From a checkpoint of a small transformer trained on Wikipedia.
Size: 15 layers, width 256, 2 heads of 128, 16M parameters.
Architecture: LayerNorm before each block, biases, tied embeddings.
Training: a variant of Adam for these matrices, 483M tokens, 7520 steps.
Each number is 128 + 32 x the weight over its row's rms, rounded and kept within 0 to 255. Layers, rows and columns count from 0. Numbers have three digits each. The size before them is the row's rms in percent of the matrix's.

# layer 4 MLP up, 1024x256, rms 0.0923, rows 550-568, columns 0-255
093:100135201045081143072130136150110132134134114096137125109129115080151102117127100165106141148107070145129147176116151156110128110171096200143043123157155170132094126138157083125159179087063131166127130118057094118135124191105096141144161126142109144109108173064119162163118126181187105148165122157138077145102176100137134114169184111130122150124123155129103098093135119170113190118174113149105166129120143134119118120145077105081157193141120132178140205149097166093111170119161183102139149073139153193100118070179148131120136125134119114129098170119077134100081050114106143115131176092101135166089141111122102128090061099098147169135070125157125187191121173109135101133121149100134151117128103130140091111139160137097061076111143145105061165131112193202120138113184144
100:061122096117098088094133139146145171121076120106187162088134167131148113130124127120167136110154064097120115094142115137139111091097103125150131099097154139050136105146181139174132156113155102098164102147079141119101054139107119128154155128122169155105136152169104095124099130111172139129121096105126162137113146130123195122065134192116120161132151103093132118109182177119063058124126060127078147143078140167127185130126126119181027113097088111115139119080153113126133154142136101050163116113108178115076114184136153169106093148115187133130136117111105136148104150083084199119123111093117198127155143167083108097132131206107155123143114186169098123099156158066136173155178093092164115135194127089159064157171199124126158184117165155147114153177129104111120144134123190
097:188069070116115097128102125128109140169182112165020171117142125156155119171117130137109089104088167150190119158163157145127199092079151104092143117101143119129133137145064120152147104139099162097088127123138135166104155121122132076145154119130071107074099147195169136173093135110145153120111039146118160132116125092073113112137171127157119117102181098156170109151186102180114113191112136122137086122129142125117101113168110222168178121171093209157140117105064114143122105185126153143142118132138101202137101101149193160142146125113116104126120148149128107083192143106138148108139133150143107138142140044121149127080158153081152080106084099119104098128082065109052155153156103129098117128171116179138137140129092177116119077127069141111185104143137108088139170160137127
097:118142124116154140120143107158123107161112174090073147140163134137155083149136120152101115054096055169094022171147124123119064156044138161118150134117175104147090117166121107131141152130112160153074173144114136112092103122155134128049079133126126143162151104130141165122114145137142155126077119106161224146036103111067148157125124123158066188067116081138172101103136121158128145125127123120195152162134157122072112121124113206184103093174138152112109106130128125148132106107113201115142113115118147175135141117124171144077058104122157119061133169128083169176178180133153149171187076155105134121113147079183126088102158139095183119104105124151116122146124177127112134118143132152149138155112109088121115114098142147113193059146125168106150142120064162164134113128133185
103:126119153143082175122128115143103166126107091157142112140122141063085085140110143128160136107088116158167071105166116132183123073196095120116113137107156187146150064157107119145180132106135109090083129088151126125127132181127105196109132132180135089106104128152099094083089154140178115181119092092218128141136108025200182127128158110108087148177161134120167109100147172096135118189131142125159141095153138112156125113176089171121155055115123145113117128157124183154136061100180114141157142163100162132109098108140173103142105137092120113078123136101105173154148146133085111108106146201106145119174077096141120122091125128134076080088098082167178076181143082082132110179116149152082159116173149108187150112118176124100107140115136166142174162071146121072094073109096144
105:145133007103048080159164160127194147102152109081154091162102120164090076116110128143128102195197110101185146133158120120124128133088151130157153136096112136104118081107072180056126129146138120152138109148086116103130137133125088095168126094115110123132110090124142178186132075121087115077128124169086118159165110162059125123153110117139116172070143183075120141099165113179146101141136173055085107133149117135089179142097171124159120164075131146156106102127113123145146099098106109125125123134116153102121065091123136171122188169187080156120135176181093105086113158155170111095162105125090165106135174157167128094138115101153077150122146125164129122135175179143140079158161128182164199116123138187124122122141160104111069151118064156162161125079140123091089164133152104
100:165137202158150124129126162165133123120144109081050125093147104086156094142151092126135109133120150106095125185187079157116133168138140080107165116125125161139143134106154198157134065132182080078089100123131121165132154100066082149171118155154139149119084114137162146140144132079157187139077151117123114097112200120152159137143111107205115165088129085103168132077124155145075097101134119142182111182160125136035147152148156166158133127139106127125137146093165091154113135158145072123134144084122085117120121175114090114082157128156107144141173132140191159084152145170132134127150107135145150096077131031036167101146162140149105129061100097111163118124035113178129112175133162166116146162166122097135055162079142089170147129095145142137128100092098116150113109093097177
107:102098136058105109137172119119109052118139176156154143091132105202156155118167142117146098113086067167094130090124139172122160145117079135120149075077103051115148134136156149136112110094128130147150082120153125161115085159159214099133099143099129075068109126123103160111157132164121080142133101140146124155147156141165144137120080120042094164139156190141112157152156147129164096108155162059098156145125065114100124132138060160157155120113098145192125166153170093140127152115171152121160113096161129116084111085111106133166084121133164118072166103072162129173128129143191110125093110147151125139170047150110102127137123143143107112117142158140093128183160183159163100156083092161207084136068161137111117086093185099138131177144174131171086177087069150147164104123157172
097:180121142162143095086121098151123153172131102164144179137125110161150115083122080116089146109156116134109127176109088127108138106194116083171128065147107085135128145093081158146190149100069169091057155081070156131138154100119135169115168103109126138135146139152108097097117130091198140180169100126098178098060117106139132108108141194147162088163101122119165184095136129115134115100124117136085135124128142091104118162091133108133143114152121145190145145171206105160181192149138168101141131107095091125120119144081123120072117158103146103094069092136125125138191212107155177145120155149194157158166088138090166127152142161124112137129074144098109137117143055086067127095134100088113089130112101107182098133143120138167203099097101149079164137126126030169094167104076147
093:140112132071164165141124138139118104104112145146146130101120135184143092055131140127143138120128106166078123185156091150119096152155135141101129094073100100091113134130120199124077114114122126104097087085106133106145118075105132166126210097129100128180112186168139130112134185124108144121133148088139129100129127112077054089141173128179112135115156172093069109096104066135064080090142202125117187133150142137066124109102094172138143104182126151178099123068113100135099140129090123172174078102131116163150131082111150147096123131159134154081129186128129144094146142112158119171149129166092146184163089106140161139202155108168178207152038175130131163110140065127118080119151134138107109240134187119163098145123168132091142105159113083138128150148149098064116109107141158
099:178115108089078139149152085143101144138121103128142097154092127076145129127144159168193127130116183079141119197094144102145054148120132142161113135143066123131173122103110112106096042168114143131097127108120139141142120144183102100165133133140077061106104135103136072099060108111060127130177134119154094132155131183156064121139155144141099184074121103080173238091174135128116079150140154121154136122091164124079153125222101190133191139143128170143134106138101138118133133097123121132118128147171116087121178111115163123160144132135097158160157122147168151097165112077131087114153171203118159120143118098110170126137183094125051176147059111137095143161112102151080187100107153144165094096101110198133105135143175109118088067128158139093142124174141126142092135096163153
099:096099150121141163131109152107202135113110185043156140106127047120125157157113092101036104088177162089151200078141151171130168099140119101141163115140142169120140111120113088120091107102096114109112105131141169145134152168153091142165123122142166127134139128101111140114075028141134168082120110083136110095117145153147070130111117103155185146136157168208101122145167142097156076100129118083102107131118127134103167153115131149115142173076195136107156089103128084111116241154077150098073198161133137092130111179151103123132148166100142124147139135167081091122101102166147103164129165123056085121102110096147112087173093135086118170161151068156143147111130141148166104111087122126117143126176130074156175095148166087147173138156134114130100156153199123134072114156166107
103:155102163086154174104184087172101134162167157102168117148130190124101147116164076118100062147101101197112169112162123106077138091121137124129214103115124167131153096136167159088130133079129128145087101127128147083122161126136105144117125132100154161060097094148133094121107102077163140169132119128170142022127169080160127100064135159180142109193137130123111090110114123140095191110116108108114191035119188137144146134118141131110099099162116162152085146129149066063116158179182108114085093120071140124065128081155119109127106136099146137098154122127108101152124115137087139130136137092092128175099105132142109072164095120121155158114141156157146162133136089142201120094126153171134154092140150084110192095136138096146179169169176163168193113121148105104055079124104160
098:158128091089137143186132127140158105130173074105135127133125084142094138146175070132131090151171120091143169117099098145183085177079130176164147090146098162123073115157122124136138093158112157138173136190158145115115121125097108094120120124121163104102096153139137156123141083098090125108101189119214148107126124168107130101106149133109123069108102083213054140125168128125190142124023149128185110087082193110117124173164133143088145184057113186189139118125122091112122143177144070141134119130178131166124105161138141108187166138108110114082134178190097129149065081127090124156086158129175112132146142176096161110114109083095125109113126164139122109160182143125134148114085138104120066184121114122090106061116190141114084093120150107142129120154134163118088075190120165
103:145136139113124104144143127156149114108123116161121114118134157174174119091103134134158163156190080152146112142161103165142088143140131174167146126092110145105117116121093109141200075168119138195141130099177098117131160094100070099082144069125216130165122153077136122107095190075107137102136132077064119187134114160124152106147136090114079092139105107102074085141117126149098169132080120108107132117109114146168069174133142154120123164159110152097095143136106170140049127100169117163160189071181167145146081128178157172154156130130088139074111107112104131163078145098055134130115118104141097168132187167087113124098109077071121112120087081146137180138114103127158118139154160107102141180176080156186096097163183123124089113170062078125120181145222147117124160079155142
099:151118132114103115091147118111158059104094182161115126159127158130164125120091042137079178091140137155098069164145106079126103086146103109108103136064136120178163143097121171169157102153143184173108152078128121155110133113125136063121127159191087128107154118158133133175163155158115153137171153113091114165088103115084132084170090085118136042135149111147155061117100121179156132107136202106192134190113144148103119162104160119139117155164130141150108099116113103120079138144124151090123204141121163112137114144112098159137074082140150139136143142068125158107111110092138114087103063172104096127150120089083147137120229165131150148179121142107131142102197138134105182089122167142129155179112108131110148023176092044162164190092095146145149144119156123136142134133089135
100:176051168100063088123169122118095088139119148131109122095060128125127214167139146136119121140124150168148034144065107161152155109111138164124189152118126079060150078111138114148138130164108088087123123131151118175153102105164102106161129189156139094106084111111174099117078171150129119134150125180149120093136089109125097141084139149075154144117113105178203185095137110133175143158133170144170142079179121129179123152126090133164103094108087163139123137085134084174134111124103143148171136121116104150150133111133132125141073115117141138132135115201106074119183104101156113195151116167110059141148110161168142102122117153094128142112132131099145079083102177125120089167152040070084115150108179158113185126128117127203128053177107091140101183136133099089104102162106102
105:115154173150122141088066104105098116095154084128113168116166135093130127143145109118117073073130105161090123141143099183115186137195156102147186132111163149131174161097110141141134161096141081112125090125148111164138101118095112166084161117164144152192121096179123127129134157144128135130133153092130083156104152129123159136111186087140176108205181123113129118138123158061129161123169126139076165124147107076118167121080070078077099128098163091069131106141089153133127138116126132159061162129146167069077126135094154168130109125162125100137255108035112132196143119177140104121110075125119151122131168178197133111106116171124102101147195117107163160148111117146121083135072169142121162120040155082124182167126107163108145119116089063125150138144153151157141103135100125
102:120112056156139104114136123116157149110195188092085164076163122114163075123124131142169170187125107133124156139168142117188110158158100086161130118166124156095169119135144149086128133119103198147124144164104129141127149115139133171112108156168122129115094100067113188081099145082151111063150115131141116107146110139157125102144119113128132104103188106095134089043135113111124160130036106117173203108130128147127153112153109113193148110033110125115155086194175241237118119157185093141176098125137129118144129155146135085137134174082113105124106119145084149137156143096103130099117099115143130125135208117113118126154139130155146083075140106131111160145068178048087113159136176101132094151094097121132129154106155172121087128133148129197155123167122080109094113108147107
# layer 4 MLP down (transposed), 1024x256, rms 0.09, rows 550-567, columns 0-255
098:094133165151113101201131133095140161133085095110143181116145181215106149083087105076110173127099151101092121111090098152072105149146132172096188153103067133169076164200111136148088131140141053157114141128170103131109140094119121128105188130197123150148086144162126124113142123133107121190132104089141170148062155132125099079087125211120130122201114140136108115056146133141070095152090185113165147129111163113108135149134210158067081130131148112104126150129117131111159108158198133141134114083088076111150136144145078145119027125183163126191083146119177105131146155130128166118147115135116104120148164150070084131101116114128158055125169108116192151171128173102125105158159144146130139127138138135083130101131109129096170120119140090161164105115061128098116121167129142
101:104097121144183135067160162055113109201160083186089132087139116052119117076174089084135126087104135100085093102137116134182112104159106129132180136168060160102091117098189143195096081156078094153133154134142145116208134125173147134139119070114125132156195102112120147122112108159155145083138152178094044147103128135170098109195118145089103120094131097097096168142177110117159144107130133116148112112122124121145127119134042111100156136133094142123148135182105145142102139084151109146122179144118199110156111128154096142093083184120117103140138132178159188097157184137141150091149136116142126057091110177167126058128096203109156146131162164099158171142138132114103139185155136180172148115113101109122104096126117084143127099126111132132042139101171095100125085136128149
100:129074110181158121120123132165101146109130101118130128088145094133158126115102149144157185165171082089123085133159172146135187119161129143192151102146148123132173063149127125099086156126169097092114148079091095089110100102151114075077109130131119187089134148068230095175129124144210165149128129131057123094132132059170154119173077100095134178129079107141166085140155103142158131159098079088150184139099084130109140127145110164106161051150140201100105155121107136114112123129085159065143092152124133108175074155112195169109122143106136123134140112187142127132125129199111119142146106111135155097161109112125099137147143147105163138152099145109074105127210177110121089107052153093130112082175128097134100164076077064158115159113112182151155157142107145128123116134092177
099:145117115079138152191102141088126156101121089154083127156192123181078117140158120173145108148119149114107133180170113115099110165126103102107145154100128101076060179067148114153183206157148139157123119133126175134230080114079122128098136089111125145110120100152142089087135113116099134161097222164117080159112097122178139139186117160159135120109161183116128193113141118129124100129129097164113110111108117142160092077128136146107186119126107138145174122136161130127176095101105186150165139150115141109168114083146096104145095098144093073092110158044114100096088130157161210107136102140120082107102127130131166154129117153124059106152150102058145182101217102161151151117073170064107120117150117117154134089150123147185144078190119100146094121155167129119108088103110088
104:161108110131082109161098103092137122140104101132112143122108132143115062101168121097144108124147163117162098077160174131099132164121145111080155112098153174114125123150120136189135204065179128109095161173182148123107120111138112151130137164116197100103195179120183139070114187117116120086174079076170123122146140103128129140154105136132139118108149113208150071124157179125186126174109107085141102163169137108139154105097158153105111127127197167122154093144077093126107084086115113187138138153153123091105176135079110127091132141066112132098068093169071145155145098102115130131172108161129084091113121136087164096169089185155109097127144168080129119141130098055128172150168161125101095063096096172087189199079072136094163109132154110203155129135125130142104150184084121
103:104193190145144117153096167118157177118079146107155124103126079139095098124104160110058185135107090165167133155148178142144107144158109155164087160124160128109065134120190088136117103118126104139095098089092092110088120122134128107158153120116138170166182130147107127129139058190072130077124096097152067153109155125118180066128148117091118129098117216152097107136138136113049101150175110141089164142088145158087160112114069150149159161096124064104180106151106129100194144099102215150146086169127158123122068205156115133125137196161068116073170076111100141134056162156160149136172121090136129120125122132111123139125160103166177129135152144150102111091189123149170131086121103105149107115136160163168103091129174113166138076096115099152138151065091149138087120127118127
097:131098181160168125111101109121092114220117138113106129101119179160120076115125115146115148150147131172084140158119127104124071141107041089138146119151203109166124095118129107143186193120093113164100148105165109144220137150110135140118078119154077127088110146130101162059216174126115132141153140148107107090083131119154186110191061102159131096152149142139076163168115098162190120101140108126151180129105131150144136148126123140127109153154151085140129106165135108112126113135041165122118104204136136073120082159187090080148120113115115090145125112090126107103109183061107135139142103151117114119089157121137135162151115128085147131145160120076089120113091104148173044165083076094168149147156170124149087125152165098178211084139123136169115146075171116154083153097115106
103:140138149127131090108106165160113155110140182139157129142171180146199140143161104079117214104150085110154145118151136083130128135140099094080129096112116124135127114129158118175058054138175163135117172100118138149051092127140157124110143107099120079111142172092081153086208133130124083088093102123100156180132125126087132134119096110154095102168104139124085166122135183097140054105124125163140120148092155044145086178115087090156144155094155076104103104086092157122126137120165104140123134131132166104106085120193162124067154149115117187152120097095120165097174129183138196126136155109140082095164119120089133095105133108138062103156101152107057117128118139150112146165122148141158121115146131152147128115098100178169166157135157163189159111097032199141204154079173157
098:118119154103181093161148104142126129141122109150098079148156122138142113156209080126143117120093132101120095052167072095122147129146150119095163109119152149138165066153151116195140179139087141074130225182120144143109141154069118113141161091147114165123114124063144112143120091142107045139166135120135126141108090131137138119063102164095180124170169134097179121093117089163094090108201102128131157133130093108127171131090216111152122168135106124179170108160144118167116170138111145075159080126144135122084133121142082159160046143158165091138088118079106139149161134104120109126075117095149166139108136120204135064153124116115111108094146167143145089103133108069106109142084161146142142167148102073156129170157120059185119172159067147152203154140067126096085118146100124
094:195081119096063047142146120136130129165107114099126079098164116063158102098091118137116211120154120081117138153147144147134127069153082192104190138162152077093094143138132125150100098155103122103168103129132138088134131118083098096056160160124098119119140110077095114158161135128087145179113091082059160061155191102059139069066184147130093181127149101167111134094182117204145161158086111142149133104144161137105056139100094167096125085155141175149114145174094086124069129111134099099118128152123130139107140129147107123068146133185138152189128135133187170114115142096131122176128107153159190168156163140161116133128150086144127156114090052139161136127072110131144157150119146103158137106139179138172138163115054149141141109139172091131144190138113157115140110151127116
096:154213084161119084140112091187130156135109115131178102167154106057111110093111139147070095131064164135140102177108214098102144136121121127122166137146116140130113116115080134115113142094144201137153147112184157092237100120129137130092188128146120144134162139134067173166109161166141114127133133166062102039130128105043092130128136129089178119130139232169140145135144140096111093127126111078113121139096140158172101105119141101059104153134177138158141131160098108105188086106115155110120097117158109122118143130091116146163064084101190016137133123107116112128078133131139132131115141129158141160060134143101133146157098138134121122113164180107217153111137136095104128176070107175171133170187104111134132125117127143126152144107137099122128088162126145103127141141079110
100:112156084119096140099104124106103158129168143097128117144151189090097114119036184131113143098087146138158117161189141111160179168026100130142167121135124118073171077104059136097123143101165084140123140158078083134122151151093116122135095143141176172202090114192088161097068103163110146162088110153092112098212145139128122097114153112151108156094102103107128082108127106152073097109076112158081115161133132110145145120116186123171139140143168137142116129168125160150044115170140145096117134170139143128103102099140104151168164127168157121143129145124104152070196116132189122092124183142140112149085116087176125124101124150158157140131129120145107112118118204086158133168126176109032115195150162092132104092134181139120154123091138068139164163078099155107157165086103094
104:165128080117147149134103096158106109125093169094178132094147136141147055104134114130092126155194153083117109145118130160114103094135140132142169142166194112099225132137160114087127106053196143133129084097104160140073116184146099058100081116130133120164118121088150159118123101108103117134112081087168216126173135070128175097129088089237098100116150112112121126106155206137141093091140182179148182128151200120092128149087069107128125097119135100154193122159118105178177135122092134098075158117101086111124146140132135110129150173101172072159089129182155118116129123092087158101128083127102092136176134122118089140140143165149115047154112122105197150138113150076130137123115134130115138084148077119118078167177142150151143168109104157155110129150170139113140137107139190
098:120129031080137143129105069188096163109095105224098144114112095161170059116116140137096147069136138193174077092083114115098122132137193139148139125115130095143101153163089144190133122104078106116058153153140119087083129120117140123189143108118143137164166143152154066179088136162180181135183084102167117087140126118104158137137133089126121117147134170138121134131056094143156108142154106144077114115129091134142112190185152129101122119176102132112101200108182159118126147165152120089105086112128166140155112140049169182112099130098171187151177096151174148145126130163062146146130080105118150115122129174099110146136102083115125135077120131158103127082149107114105161107104174112072109169100124140102144123164124194150104091139133131118198148086158087116180121076156155
104:187095109143119115165147082171120148132093187135169090095111170121116085163130178059167123152155131095127077120067162149062127106189193144069136106127126172179167142107139102178142133106069094149135104129102041108189110107107119123152149132052143069133108131132133196133119116103195125141153118143110135201145127129104131139138068168113135094084089142109073078136170079135137139157133139125163177173092146123112171163124135136112063139191104150105176148150117124169178148132136100142144091122139144188088140136099125093099117105134122167095085123149087056108079146106083115164144098132141189158165108129119125086156094101142085117076139130158177102216132107109119173145153139125114142176096073213125190133127118112087147102120136127163117146097119118162130124156108112
101:160138098173135140080129133115121172098116105127086146153164078140057145112144121157141072127142091139083149093139115092102140083121138098138091161150098115129087117136125130060152111105131116115141110155079119132076112163124053113123138156119128085116127155122151132135180165125146123106163144120156172168099144144161168148078129173130206141160095123070096121137157109085205181147112155127173099189119167106163167155158200152138130089145157127101111137144126199093165151187171106195092103170118124105076096145111126078052172104165199156078133130103072157145128123096100135163113044040158154067074154166124158170086109132101138118197136127102085086136110150143098118119120110115148129129096041154140130114123170166156119105095156122092112120151083136157179155121160120
101:099167109127195121069139167177139141100112104114114129104133102111159117166161139139099119095130142122090134116129117123123154176102174150106152143152149110135088116071049072081160119110104123074147128151155133129111090110093101186137149136188143170149170130135158170174207137118115039135160075137105128104131128142084160137207154121040084180076115082100109182144093109131090148114170176149143096135111109102092192126105113139083188154134177128104117144149159177155119124091134125148097159140143145166155153156102191159168173138157171087101137133123062162183126200083122086063123108109097172088129104123117210122056135144144171131147138119084111135168170065096143118150121117062132137111091157105109121123174115126120118088129145082161074095139116111090147153138097129
105:135166062159085097102157136074159125160170121153129130089099042094120122122189118174176136113114151171127124183143123185090183120131081087115120152069186194135179109106126127092080161145163142098127132146149125133095126115180128168137165109111137148110128176167113111100119088116100132136102123083137183137142111076152100168124109164089143134160117147158083146184134078117129130152140175132115130095098101128117156121110119146125135098120192159093147110125117138180115129153089155139132125127153186051079111157070082126063083080137117102192153145117143149148132138137133085087132122094188143157113141169173103121141136114182153105140121147147135132127123140073101138194083152050100128120129028074150105121016154152151092175102147072169102092162113155093133180141139144
# layer 4 MLP gate, 1024x256, rms 0.096, rows 551-568, columns 0-255
100:133113140126075154140086084113117123153153138107123122106145108109196112079073153157085172163083126185169121106133111176136063103134129135161085041193152119098137085128120066131132101118123156082117175101142167116121148108158144189099165118162093121149172175147133147103084094184113141096154109141091102106108130123138157113113122153136099129096187114141120135104119130121171130157181167128104122127117106092114129083144094150118163057134081102105197149101126132076190109155079102068053125174130100131152137113091212116141165169098128092079075151088163147146141129192164108159086108165052116167155088142127186125166114175124073126154123116093129134149139066101113109172129144114120114118201106119085214124146145128105172133141166190163186154134100137180123116157116127
102:025144070174141219141092153177094155089186164098079175142096104112138118176135153185140153116136113096116076141095118168116146160119106112179106133128110130052104144116110137095115108149125071142142109092200111157102109087123124212107124107095176166121158098146142093127137068138161120107150142115168122143093132162189178138169100176109092125204153122075114139172130128090111139057121106122139172134126107142130155162149117094151133135086057085121104166157117159082139109160150075120113079148110128127159152114070150103083175113141112094126120112168108103152127147141096068111157114108106123088132144219078103106042112138117143160169181128106115135108193118143095150148126125165209140087126097098112162148096135131144125118107124123191150078116120180136136101140121146
096:143116078121130125123083139154145164142161032094097130173096122199130169172098038147087089116114118102153127120130108140103167098146153164099161119117050121112083142095112138149105081122123170193129104165112148150171098133177157142121153085108147144150159139156129142182165156118118150070120169089099119075155098114127113130142044163156125050163160132145141122123165104093159133098101142148091127086143114119108129199142078113129157144118090140162149103139150111078156134107149082149151182121148170111177148127083153093153097141164106143129098129121139135185121131133055063180093133128184156142128086104137106150178169141138147154134161147106100161147129121165104132128085102146105130112180117185160138057113097162132084135098085175245106060110128114206106115154126136
101:104125142130146169174110124177110075131110095166223123078139164165203111120112121184131136168113122124140083057126116140158120113167100143135121104209170183125104152102119140145109125085101127194127184123188164133136149139112092165092103141148178106152142090127144090113120082135213148172121115074122100148135115088162173086138130144174136114149131115089101082159117097128136171070124190146096150091078114094143171168123124131123133106144134121125116124095065133086174082173115114112078104122085109111126100139120175145092178124107156141170116108077115123147145144194074157078119118085074146134127152159086137095174076113026065129152131123101138100133133062130164137175130098109111128124185130100129171127166104116205103138154099143139111111163189150152163112100071109
103:171130128178153134121189095132155092124156120113074131111204144170175145125079123140141126133156151090138126085120125144124103171140109189111091098145106127085081113114136133150156176115164170061136134133121190103152099140147133131126086134186134116128095126130067097141135108161152109153141134146110153139149085121126121098173090101090090149149108193170158138104140099119086109087085171134155126102110095124145148126210120140147176097148124136135102147134121100105075061136160087082202140127138083160204133114139129115152111141146178171088147072183110113181160146092125168118107137149151098135130113139088157127080052130002119110133159116084153144108125186101088197124210097109121130135120079112123138141109165112062172161116119149056125109181189155063131169106136100
100:170145163119148234112042160196119118118130134130099107141149191039105101126089135141120182184118130088089169119146117159160147144154142169124111103166111094087142099144177171134129061119141128172139185122114089124114091101090122132107138089139132190158148166099102169125125153156157188057114106105135145078137154096144143055182101099152083135123174085130148089108127140133063065125143130098105047146169147120164134114172101122174173143137095107139144181140120148128122130137144111083134166120087080090171090134117100127090143036182103087176163135105155168107101136166172149170132172097080130125189150117071120152126122146157099097101110089115110107119116153148123159165123080102117118137157159110181115160126181155125124169128139136146173119181107149097156119094116168
101:091121164133179178116147115104113127105139066195108181144195103157104128090169082150179134143158097133102195096097144159091185102123130149129166106121148163079153115136159149129171128117195085141177048108176124155111111141122157156155158071132160112141090111163102108129138179137166120095125173140108125188148101093129111065134081149166142130165135210101085089187126095096127143148140109120124058129080090111152130134104165116156074117122159102156130106103093163169115165131170141111080117139141151110091085176132110088166084138223167060148177109122068121084064199126096148117128130078123111148103199109085124123119097105122071136128149140105173160096155104149225147090114113125139102150143101084127130140121132157106176141129105092127129113105153133117140141149099082
097:123133139140155148086112190122073155153059118064138114170139116109161107097137139193139145145106139141127097165165148160122104076160176121115062117138118081093140114103188155107118153136122141100153168069095176102116116162117133088125147074159092098153130105143081142152083142155111113163124096140195105155121167084175117180140143114176136137161122156112080074121073164110087137163172098145128140138092159107118154181085104112121192076083156094136147121192159101171125101094131080085193051133119141171099095147116153151143134152186141123060153146148157137112148162131133155117138154115131125107089106110013148152110122155123093141065109132139171126090083072126190145168111109160064156091105135135166151129160088071122136119139151098172175194090115124139095122101140066
097:119164143087132166186112137140115114087145144119133182104102118119118118067139093130121148092121096112124189169108089159193145116170143151113132154113116116151060117071096185131140102107090084169117152108122107110132122142119117115111151083151171116158175127192108076139122135117206149122097208152110179065096140119151185075140109103159130089135115160102102145155141202182139132109083156180078093121101129146143094172128103132129076100173186088129098141116139146123155156138148191114141136151139112088125131125130107182112134073119163122154073107129107128091073174082143126171080050095097155121104131164088092091137106106059154182101075129165105161190193125131124150117141170118149082137144117092115067144168151112092132154147124078125106162156135115069226112179133098
092:074112119155100148116142126145144061147087126107143179129127078097133106193139124152190150057118159197144082103128149191119085129174111123102118108167137093057076103122174100079100149133145121064149100107074162175165147151146156110112079120110147070153167082083157115117079125136118143150124126188152128109050096150120117167143108129121126108083145142162109156154092197130107171155213114141145124158148120110105158128126076116170133093120083121108121155139129115157159123068113133139111127142146103094129134080082125151069105132157154072089110177125152163099200181129124098164079101111088158114090074152132100144106150156137114174176079089196119117142178152178126122111123066056119149135079149163141135054133156123092133113155150101156148129125173161135116139081199124
100:126115176085130169175113096121106061127136092119194146140100140166087158115110141076101174122129115109138152128111093155132116163184119110085114163149129162026060086158120143097160112135104105140197137144143128088131108152123123156071147109127168074113112130119102087121183084126149144078096187176136080100183123075163100118139134114126113137114111131124129195136162112174177168147103081126129115158121122112187190135191096127120195063130152130174148164106150184141115156105145138117108169134095102124174111126117166125160179153096117125128164113104122110172195171178135150093090172142137095099118126171104152108105067115081136125105094069135133138124148075109163118084051170157156121079151125153107091131094168131165128060109197115147081097158134128204143147146090176
105:070133115127140188178114145161132121147123103142127129146119139114144136115112143092181167161119087119201235077157172133128218101097152087142160159103128142133187101139118125080147100066110173178130190169224180138111120185119126161123076124157119123108076107155098042121104089162142163135127155124160089077099110099171110148103091125151191085100109118068099076109086074114109143168162129169127080070071096126111113117162125107121132086124140143053152128138087163106139117167144127155080105141102152137146096084099144120143142134113168135116162154069125139079112153146051153118120157054136166114092113118121118160146128125086084105132139113135077149143150117098142099119133130084092166100133109177142120159167114146113095143127141158173127083164158155136202170129141145
093:107065172150118107124108145140082156156118154091124151139134111151160123142054092190093174096158161128130153121157151113110201127135188146083182132126129126105156135155139091171135067148122070091137102102069082108142142134148126149205078093141145104148136131179150117110128176127148142124133161111114116120149150137140098114140124150047113189156137125174147124137148144113161134166177204183074108107091118124127122146140138154102150171147126135118082148154116167091098115081104165065135144183134177107125107150122210130069186125167097110119129086119105129091135075109103097091104142168132140139085166099130155092083148117136127130077085017120117141053141112098072202204107107140111136117122148140144116138181067171163130183111069082167133136105159159128084140152153146
101:163114150147108150089153187135095166132152143145178121124170225129142108123041128182137149127137136146076152135122140151160082131149125074100091156078106150112220129133107117146118074119109121161107090127143126077103085120070163115112100126139110097055209133148094142090141137161090131108155128138121121135121118107181150135165123135065096139144176118114060075123117131207146097140131161098131092126090136117125181079099132122129100144116088113112132119107181111169227127137163094143147088146129139150143082092117071116105087145119148169128108124149114068105089220154097082200167070108126148137130112153143096107099138111116130115201138117143108082146135166128073113197143139120196126126149138148150137122105147081109156176049132165107119092137139158099142149146157059
098:085141171138092169137148147119179134112079089124145145119082097121164076150156100145146149158118082117129148109134111204149099125135087184184134130158116129122111112152150166077110103150094091118123129122127129098127116153186128105165148072152136094152123123140090105150135147162112100043153093116098134087119117121087064119153119161147096126129183116174128083167139206124089144156149148139138131164106083094114132171057108130152163120150107175076166105182124133132126124109162154082136110135127158099188079156098147127072122133101107148103105113085156191144042089159176088219148151136131090128124090078086116120097079159161073176161083054160136171090094125114150106149141103117109139138073130180134105142125155075224156099171106097208131105086140144163112163142106148
101:154168111121061150168081120120159106165129139117143128080121123148130098162092098177088146154194162091147127164148140150113127092110158121135099070123024122072164112052131159136137085126085179108118147101147144161141139126150099109106194132136152062077135103145176172108110106109039149110157108146150080120176104163127067098118125167160109132120197118137111136122168118104130052144059166094134148160094152135152065153135124130099141121173115151137106136125116109095123169120096111155125127089142099157116099136104127088132125172161140165176158129182198068105109172117143103126117101150144179075117085112081130122116100106102148198176159130104192087075153062149097145151192094113076149140120138137119184115193176093121095146157092172099142166098135127153154112169101117
100:095143129085122174119142095144163206106135178084071111138132069127128116148149110099124164141122148138183171099168102142141101106137116133094198118173156178152123064165187162139109078163145090126122161135095127122121093087147204088149112123126155114155137141103123068121081072185126184065051162162069092158130019109198133159179154161123146159126124107151175152167133132111143155141128142102194096089150079156139123151071144116114145107098102149161140141108122075135166143155169156147127120129100111138058187082101128074093138075117140090118145146142108142095176170143105141165121124128106130099115103111090137141102118170104133140155076112079126186198160136153094135134063106169107146153144147078135072128107119169128150073117085153138097096109112108176119109119099153
098:113189096137143094135136187157073105185147081141097131128134148175166135094043084117155114093169117095145139154117128143081182072089108079094087155134103123171150110083172065114118133123164103136082156140195153061109109102143121139118126117150126079132138111178122120221096135072114180143136121151149129164110132098101142099110029189165131135103118148134117124159114112121097108159089107099160087131133124106111129160139143127108092138197114127091119130131131160119187129133097159121126125102137177048069126175092137154143116094198127147117140114146128039093147135125133085108164096146155183219188111151147140161101183102170115112197101165176120093090174156178139135130132104146186116093128106170148128110179124099163103116152141136110070164128119101174157129122130121